Part of a small language model's weights: 2.92M parameters, 159M tokens.
Each number is 200 + 30 x the weight over the matrix's rms, rounded and kept within 0 to 999. Layers, rows and columns count from 0.

# layer 12 MLP up, 384x128, rms 0.0915, rows 121-175, columns 0-63
216,168,231,197,198,204,195,185,173,172,204,226,182,205,208,182,231,213,179,263,149,215,196,173,193,238,172,192,174,161,183,200,286,192,178,212,207,243,175,231,196,219,230,211,181,207,239,244,209,165,151,197,201,170,194,166,208,227,190,239,218,216,226,208
180,208,207,182,153,240,217,178,225,125,155,191,226,196,184,169,175,191,179,212,207,264,224,155,190,223,175,198,194,234,171,205,259,238,142,199,200,224,195,196,237,176,223,225,197,214,226,240,176,169,238,184,232,151,198,244,212,219,193,222,206,208,210,167
229,160,231,237,212,238,153,239,207,170,167,178,226,207,218,216,258,169,208,226,193,208,259,223,237,220,107,184,203,213,173,117,176,189,211,167,203,296,211,167,191,144,233,231,228,196,250,262,158,206,220,147,165,165,160,118,258,197,232,199,190,206,211,220
193,199,175,242,162,228,185,217,198,156,174,194,204,187,198,220,211,252,210,204,189,276,193,155,210,163,235,242,168,154,189,147,192,200,167,272,183,180,243,215,199,147,150,204,212,189,166,215,196,210,187,196,157,141,139,230,207,164,157,228,187,239,178,248
198,210,216,186,213,213,225,132,195,177,135,207,217,252,173,219,197,154,105,243,221,195,220,205,249,239,193,195,195,187,174,181,252,195,153,173,194,195,207,195,165,142,197,240,167,207,241,174,214,144,220,229,220,155,201,190,250,223,199,203,209,183,150,210
171,248,210,202,171,212,203,127,211,197,187,224,178,199,174,254,222,205,137,213,206,239,225,221,259,207,151,163,143,213,176,165,198,239,222,204,173,195,197,206,186,191,165,228,192,206,189,242,160,168,215,197,226,165,168,188,175,173,209,199,177,228,137,195
144,209,207,197,217,221,155,189,159,217,245,176,180,187,189,207,231,216,171,206,226,193,226,155,184,222,193,198,205,221,213,186,208,216,201,199,219,158,175,198,186,157,222,214,246,227,195,157,224,157,179,166,174,158,177,192,172,192,189,220,231,208,130,261
218,203,223,187,187,240,222,204,197,208,218,249,241,246,214,182,236,195,184,221,229,210,180,211,169,215,188,258,177,167,194,209,174,206,179,222,202,278,197,205,197,193,202,202,209,258,192,238,179,137,202,178,150,161,172,214,205,211,226,234,191,194,218,214
137,237,203,208,204,185,225,212,154,177,233,179,232,226,214,195,194,214,174,148,213,191,198,207,178,222,202,178,254,164,204,219,187,237,222,204,222,229,183,223,180,210,201,172,213,230,213,183,125,213,213,166,184,217,184,180,208,177,143,166,243,166,211,224
137,146,180,195,164,207,199,189,201,114,167,233,206,163,191,186,230,173,200,199,152,245,201,164,231,161,175,236,200,211,204,110,163,192,248,211,186,224,224,234,221,191,209,214,229,212,236,244,182,168,225,158,242,151,233,191,229,172,203,177,168,267,147,217
193,218,165,163,231,223,167,203,195,205,174,220,230,185,172,180,204,210,172,223,208,207,194,182,228,214,194,274,192,193,180,171,184,171,195,219,221,269,224,222,193,179,188,183,210,237,177,242,171,164,225,140,215,178,187,139,225,169,177,160,167,216,192,210
162,150,150,183,207,269,196,195,182,182,221,182,185,157,168,160,200,181,236,189,271,237,213,166,175,252,170,212,153,201,197,215,178,221,221,210,196,196,205,220,164,172,224,175,229,215,196,199,223,190,198,174,172,182,162,225,265,181,240,241,250,201,203,194
172,229,206,249,225,216,200,194,195,140,252,194,190,162,182,191,226,164,212,149,218,203,227,200,238,239,192,204,161,169,235,148,210,257,242,273,207,219,184,179,151,160,253,202,154,184,197,191,209,214,238,154,246,198,145,237,237,220,162,201,219,240,167,175
97,186,184,222,224,271,220,190,205,211,208,192,299,250,192,153,188,97,161,213,230,210,222,151,205,198,230,201,175,181,219,221,175,227,177,268,206,166,206,217,211,166,190,186,215,183,279,205,224,187,199,223,195,213,211,183,213,210,227,167,200,256,178,260
188,163,215,220,151,222,169,218,135,197,202,212,176,241,152,161,199,241,192,205,262,207,249,225,287,181,181,211,230,215,168,184,188,187,243,188,213,242,183,159,218,164,175,215,235,209,248,216,245,167,180,152,194,188,187,163,230,179,225,192,210,221,146,174
158,195,189,238,207,197,175,185,221,156,218,219,195,185,203,194,184,159,163,204,194,206,215,187,237,180,213,229,198,202,174,143,174,223,166,237,194,160,230,240,147,186,248,226,198,233,238,204,190,199,232,178,210,174,176,219,202,173,195,220,205,195,204,204
218,224,211,239,193,247,168,200,170,215,176,187,227,210,202,217,214,196,210,171,224,217,214,207,193,216,197,184,227,181,169,228,147,228,277,127,179,195,224,220,183,185,214,264,207,203,171,212,172,158,211,181,241,162,203,199,232,248,235,201,219,208,214,238
213,219,195,195,308,208,144,205,162,249,219,164,252,187,186,145,222,182,224,191,198,222,172,242,210,150,169,185,177,194,166,148,174,201,209,173,195,181,227,170,181,196,244,215,251,194,195,234,231,162,252,210,196,165,194,197,219,222,192,272,155,227,175,237
208,214,197,221,202,241,137,185,228,222,209,208,192,204,183,236,226,174,199,206,187,217,180,193,190,204,196,236,210,221,227,167,190,221,212,207,169,199,147,167,218,167,193,225,205,242,175,226,172,197,189,183,201,151,193,192,192,186,194,224,147,237,243,212
207,199,175,179,238,239,200,224,235,165,187,193,200,190,216,195,196,156,220,223,181,246,166,171,244,242,165,200,228,189,229,161,200,237,171,148,164,196,238,174,217,198,197,213,186,199,250,178,179,149,245,216,184,123,201,226,240,189,246,214,186,240,239,225
221,152,158,214,175,189,224,209,170,201,226,193,224,132,192,262,202,189,135,197,190,234,202,208,189,213,227,168,220,237,175,182,215,212,200,152,181,172,248,199,187,153,244,183,236,173,208,244,157,164,216,155,208,186,203,177,216,243,228,175,188,250,187,221
200,259,186,169,236,234,194,206,157,212,212,165,192,194,191,150,195,170,171,216,197,192,172,196,251,230,133,191,234,207,216,193,198,196,222,242,157,243,222,233,182,187,211,242,201,232,198,185,191,203,227,198,201,133,175,210,213,170,193,209,206,190,184,197
168,191,125,180,203,157,222,199,204,207,194,220,249,194,161,232,241,151,229,262,238,181,216,177,185,207,163,191,190,186,193,159,214,252,222,221,258,266,201,209,166,231,197,166,177,214,201,249,224,150,247,222,243,179,162,170,214,220,222,232,193,143,207,272
165,187,159,205,218,157,252,179,211,199,173,153,266,164,207,174,215,205,207,191,172,199,235,180,159,165,188,248,155,176,207,203,116,161,237,180,200,218,215,183,238,163,197,212,199,210,292,160,228,199,238,205,197,205,191,202,213,201,188,199,271,255,183,226
188,198,197,231,178,182,191,269,207,176,218,228,206,241,190,175,218,163,196,222,156,225,213,186,248,250,255,207,137,148,168,163,204,197,215,225,223,146,195,192,208,196,213,214,137,187,185,229,229,183,216,190,209,189,149,258,261,223,192,224,221,196,191,213
223,185,203,237,253,180,208,217,147,177,199,214,188,217,221,208,199,205,195,195,239,198,185,242,226,192,175,282,169,221,187,217,168,163,203,195,164,204,225,190,233,205,198,219,237,186,205,229,230,122,281,169,230,137,192,131,190,157,141,255,195,220,252,192
177,226,191,199,207,180,149,225,196,253,201,163,222,175,182,214,275,202,210,287,162,259,222,198,189,204,165,182,164,186,215,195,227,232,186,170,152,189,225,226,201,189,209,177,183,244,156,214,191,116,238,214,235,151,173,230,252,193,211,223,189,198,197,224
202,242,181,207,258,205,169,209,170,243,184,183,212,221,171,223,216,188,183,197,205,165,238,172,213,211,185,205,201,186,214,209,157,187,211,203,213,200,202,181,210,200,178,169,224,205,221,134,169,148,195,182,224,206,157,193,242,195,202,194,228,186,218,229
150,229,206,233,208,223,201,187,222,192,218,208,198,167,180,228,204,148,136,168,206,182,239,129,163,239,191,224,216,228,199,187,204,193,185,161,234,183,173,216,176,181,153,190,176,200,177,212,179,157,177,234,200,149,157,215,191,170,203,218,226,217,173,176
167,191,196,190,274,198,215,224,188,189,171,211,281,223,215,205,195,194,204,213,181,203,223,201,225,222,208,214,221,124,180,162,222,157,200,205,151,212,249,177,166,247,227,202,188,218,218,209,205,153,188,169,195,186,181,202,240,206,187,203,187,203,220,207
185,144,159,203,169,224,166,176,149,167,194,122,285,218,222,221,224,218,183,151,204,232,206,272,233,209,182,219,138,158,149,197,183,221,165,218,199,228,193,223,192,131,218,171,246,209,229,210,207,183,184,152,278,175,232,213,191,157,223,218,254,203,158,219
152,233,207,184,201,165,163,202,177,194,203,174,224,222,162,195,174,195,221,244,219,232,224,190,229,162,208,206,156,213,200,150,159,186,215,181,203,210,160,152,222,195,242,193,213,230,250,170,201,166,215,170,198,145,201,219,230,187,180,221,230,252,231,241
170,274,180,242,182,201,143,185,239,217,209,199,211,235,204,204,223,172,217,219,276,198,221,176,174,182,199,170,172,179,199,125,218,222,212,188,211,206,247,191,225,217,215,145,162,186,160,254,226,164,209,145,211,156,217,185,201,201,180,241,205,198,222,217
155,211,231,213,210,226,152,186,153,143,148,231,201,186,204,175,240,196,147,202,191,229,205,202,249,173,171,213,228,218,167,169,214,217,165,201,222,222,175,226,193,148,216,185,206,165,182,231,131,181,197,175,188,219,197,228,236,194,156,233,257,153,258,238
162,214,173,157,196,155,171,197,132,151,218,227,201,202,133,161,237,175,230,214,213,175,220,240,177,188,190,252,222,233,257,171,219,210,149,211,164,242,207,183,161,165,259,238,201,277,242,203,206,212,217,180,195,187,193,187,216,163,198,171,211,174,227,169
205,219,195,237,217,201,225,187,225,183,217,198,206,216,109,259,239,189,180,243,185,209,224,199,203,230,182,224,214,188,193,215,184,188,233,193,220,243,181,185,209,183,191,226,237,243,234,141,154,171,217,159,170,164,146,249,243,171,187,171,259,162,214,187
137,167,233,221,152,239,211,222,166,146,156,173,243,199,179,166,229,190,223,190,200,270,176,136,214,201,158,162,152,216,221,176,203,173,226,212,186,211,197,145,247,158,247,203,143,196,209,255,233,209,214,164,230,191,183,178,200,187,220,172,258,236,193,201
153,186,209,206,192,209,180,215,192,172,190,191,259,253,209,181,198,198,186,173,190,198,173,170,175,197,196,200,186,239,146,175,143,184,235,213,216,185,239,165,200,196,227,197,169,163,191,264,214,212,200,149,225,194,168,108,221,209,240,209,215,184,187,187
109,240,186,174,180,201,220,163,234,170,190,137,223,213,210,195,161,187,215,212,222,166,230,171,200,209,195,212,191,211,174,173,150,175,165,230,201,201,193,238,229,207,212,215,183,265,220,279,260,176,165,152,158,209,128,186,178,178,213,243,190,201,203,233
195,184,198,221,230,187,172,218,227,198,171,220,238,181,207,194,234,156,205,219,207,182,209,190,190,222,199,205,193,163,189,157,188,225,229,218,251,209,187,195,255,225,188,207,176,190,208,176,251,199,229,222,240,219,163,191,180,198,184,130,238,194,201,250
125,201,176,221,184,212,182,234,170,141,173,208,206,191,196,228,217,178,207,208,217,240,226,118,248,211,171,131,199,217,224,181,160,226,222,204,196,187,197,210,174,177,215,211,164,182,195,215,176,193,229,133,191,228,204,217,242,164,217,153,206,289,165,273
202,229,164,195,229,209,159,164,210,192,193,249,230,159,168,186,193,167,245,202,203,237,277,206,234,236,188,200,214,174,176,168,143,193,169,252,169,179,211,175,235,178,212,194,190,227,177,190,254,209,162,176,199,239,184,210,240,154,166,213,221,225,208,175
199,118,206,218,253,137,170,243,206,141,218,190,259,225,178,258,182,187,234,181,249,146,212,266,256,152,131,246,207,188,175,178,250,231,259,227,157,202,172,107,192,185,226,201,203,226,220,151,203,173,198,185,189,149,164,157,191,221,171,156,182,166,215,222
229,216,200,235,265,203,165,233,237,212,215,227,189,204,181,221,235,162,217,235,219,194,236,224,191,223,197,191,176,208,184,192,180,210,217,207,209,207,216,195,162,181,242,220,191,192,222,222,206,182,195,158,246,167,186,229,211,221,163,207,207,170,168,175
181,223,207,175,201,273,211,207,158,116,159,194,233,207,217,248,229,133,186,211,191,214,215,211,256,204,192,200,232,180,139,111,140,144,203,179,163,245,249,188,203,190,216,239,185,231,173,189,188,171,211,203,235,185,164,199,218,180,177,212,145,235,233,209
146,214,249,183,220,234,198,185,233,212,138,156,208,167,198,157,189,191,211,193,221,156,233,133,184,217,169,192,225,223,185,202,222,189,236,242,169,207,197,233,178,206,162,178,208,205,204,230,209,192,215,203,220,207,159,188,207,188,203,195,225,214,149,152
193,219,183,217,164,180,208,263,204,175,203,232,211,205,234,252,226,186,122,196,166,179,224,122,238,250,196,204,173,228,187,179,179,179,226,214,205,180,233,159,154,163,155,245,202,197,182,236,177,175,216,154,212,183,156,200,229,164,190,216,204,199,192,272
199,215,172,246,197,190,199,221,173,213,159,249,175,194,187,198,193,166,206,220,194,252,215,246,225,182,196,205,241,206,186,233,178,183,210,181,200,235,247,209,223,175,201,160,194,203,220,201,190,207,185,220,201,214,177,209,194,163,208,208,181,194,172,286
171,205,238,190,227,255,227,177,197,188,196,199,204,139,169,221,175,173,181,233,198,240,201,144,186,155,221,222,191,186,167,123,200,235,251,192,171,203,166,199,182,175,225,256,194,226,155,186,175,117,224,216,208,170,183,195,221,128,182,234,232,139,187,208
204,202,177,214,228,158,217,195,119,222,190,206,190,189,180,227,221,234,262,245,178,226,245,262,241,223,207,247,179,179,207,188,173,196,213,203,167,191,127,210,199,163,184,184,218,229,183,160,182,197,199,208,237,189,187,156,195,224,175,254,169,197,196,183
217,226,199,225,194,194,206,178,228,180,223,188,177,172,140,215,265,198,217,261,228,294,254,191,213,170,175,244,228,223,202,168,198,212,191,183,186,225,194,209,185,177,230,133,170,256,200,242,234,187,186,165,224,204,202,210,245,107,162,218,225,212,204,165
189,218,188,235,180,189,212,182,222,200,181,234,220,155,204,197,196,138,225,226,189,221,212,209,180,227,202,188,175,175,176,184,181,185,185,230,179,233,177,227,255,188,192,226,191,197,205,217,174,152,212,178,154,172,210,233,188,229,237,275,234,233,211,205
156,151,158,200,223,202,227,175,215,219,184,221,224,245,135,186,220,227,215,230,151,184,221,179,190,241,200,240,280,185,211,173,166,190,201,193,191,180,222,218,205,121,185,218,243,243,243,161,219,186,190,214,202,183,181,191,219,171,174,210,195,185,244,187
150,209,197,192,174,166,215,220,146,215,182,166,215,199,176,183,181,109,251,222,176,215,211,169,234,221,161,184,192,215,190,172,196,196,180,225,178,187,220,212,236,191,235,167,204,184,263,238,215,197,149,180,177,168,177,189,195,226,227,161,153,206,237,206
213,245,205,265,227,175,164,262,232,168,207,219,223,202,208,194,177,195,172,209,221,208,244,217,280,203,160,184,171,185,227,200,243,231,206,269,186,204,230,159,227,206,272,170,233,175,209,166,228,170,191,160,209,189,165,174,239,207,186,215,166,211,160,227
# layer 12 MLP down (transposed), 384x128, rms 0.0838, rows 121-174, columns 0-63
154,249,187,196,207,239,278,190,227,198,239,249,220,212,225,213,189,203,138,164,220,230,193,210,167,170,176,210,231,165,201,191,149,198,161,169,230,189,220,169,183,195,150,199,110,216,188,186,228,189,206,186,168,175,204,225,199,208,175,226,173,189,232,214
198,242,138,246,213,141,201,226,205,166,244,179,195,219,183,215,245,202,195,218,213,152,204,222,186,185,229,181,184,204,138,214,215,154,227,193,225,160,210,223,223,188,248,180,215,148,162,240,155,150,172,168,177,225,172,172,202,186,218,157,174,234,110,205
234,141,226,186,185,217,243,168,198,208,253,116,207,219,212,230,219,180,213,235,270,239,190,240,191,158,204,204,154,206,175,153,191,183,188,214,187,207,226,194,236,201,238,226,205,184,226,234,204,246,188,233,107,271,183,134,222,222,207,184,153,215,221,217
194,241,223,197,188,195,231,218,241,263,214,146,147,202,193,179,307,128,184,171,209,207,207,225,210,205,203,220,174,209,178,241,213,174,182,205,209,170,152,199,221,258,211,191,200,210,200,169,198,190,157,160,223,184,210,163,180,223,205,139,176,220,187,241
196,187,172,196,212,196,150,216,198,187,180,201,149,211,167,211,245,217,190,170,161,223,155,224,241,207,199,184,226,230,232,222,205,187,188,240,134,182,247,209,223,275,181,194,190,136,143,191,152,191,224,169,156,244,212,232,185,203,162,218,217,252,174,187
195,139,199,192,218,215,256,170,161,216,172,170,234,189,213,184,252,190,202,182,307,199,161,209,215,160,241,237,281,238,238,217,156,207,221,221,174,189,174,171,227,151,226,217,237,209,144,228,205,167,228,211,210,236,247,264,225,146,272,220,183,181,173,222
180,184,203,212,188,211,257,171,183,179,223,191,195,162,243,176,190,194,247,219,182,226,196,208,223,226,238,196,258,156,218,191,205,201,170,190,174,251,218,187,219,140,144,213,190,253,247,184,211,261,213,182,219,167,152,208,223,233,184,212,185,191,193,169
231,202,181,215,225,181,175,209,167,240,197,151,169,198,198,189,216,251,178,156,246,178,218,198,201,199,204,175,204,188,198,191,185,233,210,212,207,199,211,213,122,194,193,185,216,148,202,191,190,168,178,207,177,228,215,198,179,144,171,181,219,192,198,198
225,209,199,183,229,212,183,240,198,214,211,242,165,210,211,153,207,170,219,195,143,181,157,157,250,224,160,220,197,217,226,224,181,154,208,201,179,249,222,156,195,176,198,200,163,180,180,175,233,172,173,215,195,182,236,148,168,219,166,186,189,211,198,186
243,183,196,285,192,204,210,242,234,176,217,215,191,209,218,227,170,168,204,166,167,229,230,214,256,179,179,194,203,224,163,229,232,215,228,202,232,248,215,231,176,165,145,201,229,193,175,206,273,315,241,210,194,185,205,211,164,224,176,201,190,227,233,189
192,204,207,188,172,202,211,207,204,151,182,221,201,214,175,199,186,194,204,210,229,181,250,221,234,168,209,182,223,178,214,219,183,228,134,205,196,198,214,211,138,163,168,208,158,198,180,177,201,258,233,172,173,219,195,191,176,200,176,222,146,198,215,201
156,262,181,214,218,242,190,212,238,182,190,201,215,210,161,150,163,233,157,265,169,204,213,186,199,136,133,229,189,199,181,170,221,196,165,156,233,194,230,219,231,255,210,194,198,182,197,259,186,188,165,268,166,173,245,198,229,203,219,169,176,143,202,141
212,153,216,224,155,154,230,108,94,216,207,177,250,163,222,198,147,236,165,257,233,215,189,199,205,208,252,203,185,191,248,185,167,170,238,171,208,154,239,211,244,211,199,193,177,250,110,201,200,197,181,201,186,207,243,234,210,176,189,196,208,160,192,236
197,237,220,197,229,252,198,174,220,193,185,147,133,206,190,218,153,163,231,158,194,154,190,195,182,155,223,250,191,189,244,202,230,215,153,195,148,150,194,147,198,213,171,199,216,205,199,193,177,201,216,185,220,186,225,243,194,231,292,210,198,234,198,216
217,207,194,132,202,223,145,168,213,226,202,189,173,211,225,157,218,189,182,155,242,180,189,192,179,187,185,147,142,233,247,217,204,208,237,237,225,236,239,271,150,168,176,191,203,212,107,157,138,158,192,182,226,260,209,234,211,195,246,240,174,216,196,208
179,179,213,217,176,203,200,168,177,170,166,195,174,187,220,190,186,184,248,161,178,247,213,175,210,166,162,188,228,187,221,213,223,188,204,169,184,237,227,186,175,159,151,186,237,216,178,184,234,222,170,185,240,196,224,188,215,241,207,210,205,220,224,168
197,242,179,204,246,221,236,157,214,188,210,213,173,161,175,206,147,219,164,230,216,180,235,192,203,185,243,170,229,212,212,197,227,152,154,224,204,190,162,195,211,195,242,156,186,229,192,165,193,130,232,237,191,211,178,190,141,232,159,165,144,185,194,250
244,137,234,145,245,243,198,161,205,213,140,180,177,219,166,202,182,220,196,253,168,220,187,184,174,238,169,184,135,136,238,144,202,161,176,239,181,208,144,222,222,222,222,227,174,221,251,168,251,256,178,239,156,174,143,273,194,153,211,135,198,228,181,195
211,197,180,174,236,189,193,210,235,178,209,210,214,183,247,173,163,186,210,226,275,192,204,224,162,172,181,239,223,190,154,155,189,226,190,163,234,211,266,201,215,212,214,196,197,202,191,201,205,209,182,187,207,189,262,214,188,208,179,208,206,159,198,156
176,231,227,149,203,188,216,188,221,178,150,161,173,209,258,205,228,235,198,207,157,297,250,148,203,151,184,163,245,190,207,174,222,169,192,179,186,187,131,197,174,175,185,197,190,214,138,241,141,224,221,201,188,205,207,281,237,186,178,171,211,163,210,233
236,208,227,167,168,223,127,209,169,154,152,160,207,214,241,230,217,208,202,171,156,192,212,207,202,219,192,221,154,259,214,205,194,210,185,197,259,217,201,266,182,214,218,230,198,148,226,138,203,202,135,200,213,169,190,195,168,166,178,220,203,178,193,195
180,239,224,184,194,196,274,160,213,192,280,208,178,181,188,209,189,179,204,202,195,189,203,219,218,188,229,197,215,179,233,155,192,221,206,173,211,199,204,210,198,165,198,235,241,217,154,196,249,191,170,191,189,209,209,230,178,183,202,203,163,219,165,190
170,142,193,190,145,214,186,180,285,241,213,218,178,204,215,209,197,229,242,200,198,203,264,248,205,222,270,186,176,207,278,163,221,212,151,195,247,109,174,186,177,201,184,204,199,214,239,210,240,184,178,208,178,212,163,201,169,156,215,166,173,233,197,171
225,220,208,268,142,206,136,237,267,206,204,210,163,250,210,194,156,214,221,275,230,214,216,219,201,169,223,216,163,253,190,194,276,171,203,175,194,157,140,272,180,228,228,197,218,209,211,168,185,217,155,179,159,173,228,207,147,239,241,193,234,212,228,159
203,225,193,189,179,196,201,208,164,222,215,213,173,214,216,224,239,156,158,198,183,238,297,190,192,225,169,200,166,166,179,184,219,182,181,185,222,169,170,263,204,206,180,182,206,161,234,183,198,217,166,231,202,211,187,169,165,222,172,210,199,217,200,178
184,225,210,182,234,167,174,195,215,272,171,135,137,164,223,203,239,232,221,209,235,122,234,298,263,151,225,180,117,163,208,242,218,201,213,181,195,199,152,229,259,211,188,168,145,187,161,229,161,221,218,137,233,215,205,188,173,199,175,127,169,250,190,203
189,250,218,208,174,136,227,197,218,216,243,222,206,231,166,191,215,202,172,197,173,223,174,159,206,207,168,222,180,203,180,230,240,223,253,273,171,201,151,180,218,185,213,226,182,158,184,204,237,222,182,262,175,181,227,251,145,219,164,239,226,161,190,192
200,139,172,214,192,191,163,233,223,179,151,201,195,177,203,208,187,238,198,234,189,242,191,205,207,173,217,237,208,228,215,215,235,218,239,231,200,155,202,236,200,219,197,201,214,241,198,191,190,201,218,216,189,186,183,174,208,228,246,226,170,200,176,204
245,276,209,213,180,141,209,179,145,225,232,231,187,166,220,221,197,249,192,177,149,167,215,217,215,183,211,255,140,226,194,180,187,224,214,208,217,179,246,190,169,234,210,211,147,153,193,218,182,246,187,225,135,199,237,233,140,176,203,229,203,197,168,181
183,158,178,179,215,209,192,228,209,228,183,210,237,214,208,266,178,259,233,198,165,185,177,220,230,273,214,180,188,186,204,177,201,199,209,234,182,200,175,156,152,202,195,181,164,228,170,232,194,212,191,185,228,133,178,248,185,122,183,202,208,213,178,206
101,162,209,197,262,190,251,145,190,184,149,179,183,206,254,201,224,153,169,144,183,249,175,225,202,248,193,164,208,177,246,222,178,198,211,271,224,174,190,229,167,190,251,186,195,163,188,212,151,220,218,190,166,234,128,216,209,200,203,159,166,170,167,170
198,231,232,226,157,195,206,215,166,157,203,227,133,191,205,190,208,215,263,189,178,170,209,231,221,237,205,237,184,197,218,190,215,162,195,241,213,149,177,237,173,182,300,168,120,253,168,202,202,230,187,174,163,189,198,136,245,224,192,245,190,255,166,206
185,244,248,189,194,217,183,231,184,194,209,223,187,204,178,254,170,202,182,182,172,171,226,203,192,177,218,260,246,243,260,178,203,210,180,162,219,232,183,153,178,198,223,149,177,248,186,184,214,183,194,192,140,206,178,199,145,193,177,188,186,161,283,205
159,148,228,210,200,246,256,222,204,231,218,213,223,209,224,161,197,232,216,259,148,164,240,223,219,162,198,169,139,206,202,212,257,188,183,220,195,235,195,148,195,161,164,196,184,191,175,183,185,161,201,230,173,233,265,259,202,154,194,218,173,152,197,126
202,190,230,225,169,235,236,229,238,241,238,221,210,225,185,212,251,218,179,194,222,249,260,221,181,175,214,173,172,171,188,203,191,127,185,155,225,176,220,214,192,166,176,126,191,171,176,166,231,225,206,198,159,179,236,251,168,166,195,220,188,220,202,212
156,226,186,190,162,221,177,192,164,232,194,232,214,211,248,269,162,189,186,165,213,194,208,196,210,177,237,191,234,212,228,206,160,192,187,215,200,222,165,178,190,251,209,175,208,171,259,216,236,184,202,243,253,222,268,163,212,205,207,183,159,251,219,193
258,192,184,222,213,188,240,137,221,206,237,205,223,209,206,121,179,162,160,193,229,177,238,190,194,217,213,191,210,245,201,188,188,208,202,180,236,146,181,192,209,230,131,231,258,194,181,171,211,183,172,157,178,204,237,206,249,196,240,230,145,223,194,191
247,198,188,131,223,193,179,159,147,239,219,156,186,205,270,216,208,208,156,195,185,186,203,215,197,164,191,246,212,218,196,209,230,207,195,186,217,176,220,184,152,229,168,209,204,195,220,223,218,198,200,206,218,156,203,267,187,181,190,204,198,235,160,175
165,251,205,201,198,139,213,224,204,167,189,209,190,224,201,201,234,181,149,240,173,181,202,188,199,203,213,173,198,202,214,217,208,204,190,165,258,219,176,264,190,221,192,166,130,224,187,194,138,124,176,234,157,211,193,198,166,223,196,179,231,193,184,201
231,193,219,182,169,204,265,160,214,226,179,230,230,185,231,211,235,217,202,205,161,161,191,193,192,163,190,237,161,193,225,169,190,253,211,237,207,145,210,210,214,237,196,257,204,209,175,172,204,176,164,243,227,197,213,203,220,131,174,224,191,230,174,162
201,242,187,237,144,208,204,165,171,224,198,224,174,210,228,191,200,196,131,154,147,207,155,147,230,243,225,210,227,196,200,191,131,156,225,199,225,211,215,238,155,264,220,162,211,167,226,205,208,155,174,187,174,208,255,244,170,169,180,222,170,234,174,167
207,179,195,218,235,188,146,228,268,146,166,263,172,200,260,195,159,204,211,186,204,197,158,177,230,206,219,204,161,251,202,178,224,202,194,200,187,215,213,222,161,219,203,202,206,192,166,181,158,222,190,232,244,218,163,146,158,208,182,204,195,196,160,189
232,144,97,276,223,186,211,313,193,219,221,207,133,150,195,130,155,155,264,132,214,173,152,176,234,242,293,227,205,155,225,181,270,171,137,230,229,155,161,210,154,210,146,243,179,238,263,191,239,294,157,189,194,192,286,252,160,234,238,229,266,228,275,114
215,229,182,192,128,128,192,189,165,148,192,220,184,199,209,198,220,221,220,237,210,209,170,177,201,192,169,182,168,229,226,217,195,223,226,194,150,230,219,224,213,234,177,197,215,190,194,191,215,185,223,235,209,200,197,191,219,198,234,217,232,252,195,199
243,144,243,221,206,253,212,180,197,202,205,165,210,218,156,206,264,159,193,215,210,211,182,204,234,159,161,204,142,187,185,160,159,219,277,190,197,204,175,177,197,238,228,166,185,160,260,243,232,225,173,243,154,203,187,126,205,238,177,195,165,185,222,169
184,188,174,245,173,189,192,237,211,138,235,188,139,250,166,203,230,219,223,148,222,208,195,162,217,210,229,244,164,168,165,248,183,202,190,175,259,140,233,184,207,175,210,177,197,231,221,215,200,181,227,176,146,197,199,177,199,165,166,195,212,222,167,195
211,209,245,247,164,223,198,168,207,198,282,208,185,193,208,211,232,190,166,189,145,193,220,198,215,215,190,221,150,273,209,179,213,182,163,218,202,158,227,184,189,226,184,219,198,141,185,218,188,224,128,219,159,198,203,190,176,198,218,180,191,203,208,198
212,229,175,185,215,229,199,179,174,215,241,191,196,244,233,202,164,214,190,237,190,183,183,248,162,191,185,226,175,165,200,202,174,194,212,157,221,221,223,193,224,195,229,168,170,162,234,247,140,233,164,179,188,236,225,140,204,175,149,215,197,213,230,216
171,225,175,221,200,244,233,202,233,152,214,264,186,216,232,205,199,208,165,207,168,138,188,248,193,200,139,206,228,207,225,165,257,208,180,225,182,218,237,235,231,205,202,193,152,189,200,141,195,88,193,228,158,264,215,144,172,194,197,175,165,172,231,249
219,231,206,173,204,186,166,164,169,204,239,148,209,190,172,141,190,200,182,207,188,230,169,209,209,202,248,207,252,183,212,201,190,222,218,165,216,218,205,162,141,194,208,221,208,208,208,230,250,216,208,196,202,205,200,210,239,205,167,194,178,182,236,124
151,180,170,193,232,179,232,242,211,149,166,223,166,216,154,135,204,207,255,255,196,177,189,214,227,217,160,224,181,191,211,172,207,230,160,226,242,239,204,224,153,220,170,248,157,219,160,189,248,236,167,205,229,184,234,134,189,234,202,179,186,174,192,161
197,231,203,211,194,174,213,218,154,161,219,192,205,196,240,221,195,208,212,165,212,189,218,169,259,229,191,174,189,230,225,228,179,217,197,211,216,181,204,195,148,228,232,189,162,199,213,260,216,188,187,246,168,244,171,190,202,206,199,186,202,162,218,172
219,212,268,204,222,182,223,194,176,192,216,181,191,164,166,240,214,212,212,202,185,191,226,250,169,219,210,208,193,221,150,229,200,187,169,181,246,217,192,203,112,156,166,204,212,179,186,195,157,154,232,147,234,223,192,203,197,187,191,218,165,217,181,167
159,245,213,208,189,201,240,220,196,171,217,185,181,177,198,244,206,201,151,114,241,182,221,213,165,227,195,232,190,223,247,211,217,194,175,174,187,217,185,186,179,140,182,198,198,232,226,175,197,262,265,254,144,171,220,228,203,182,153,182,182,170,239,159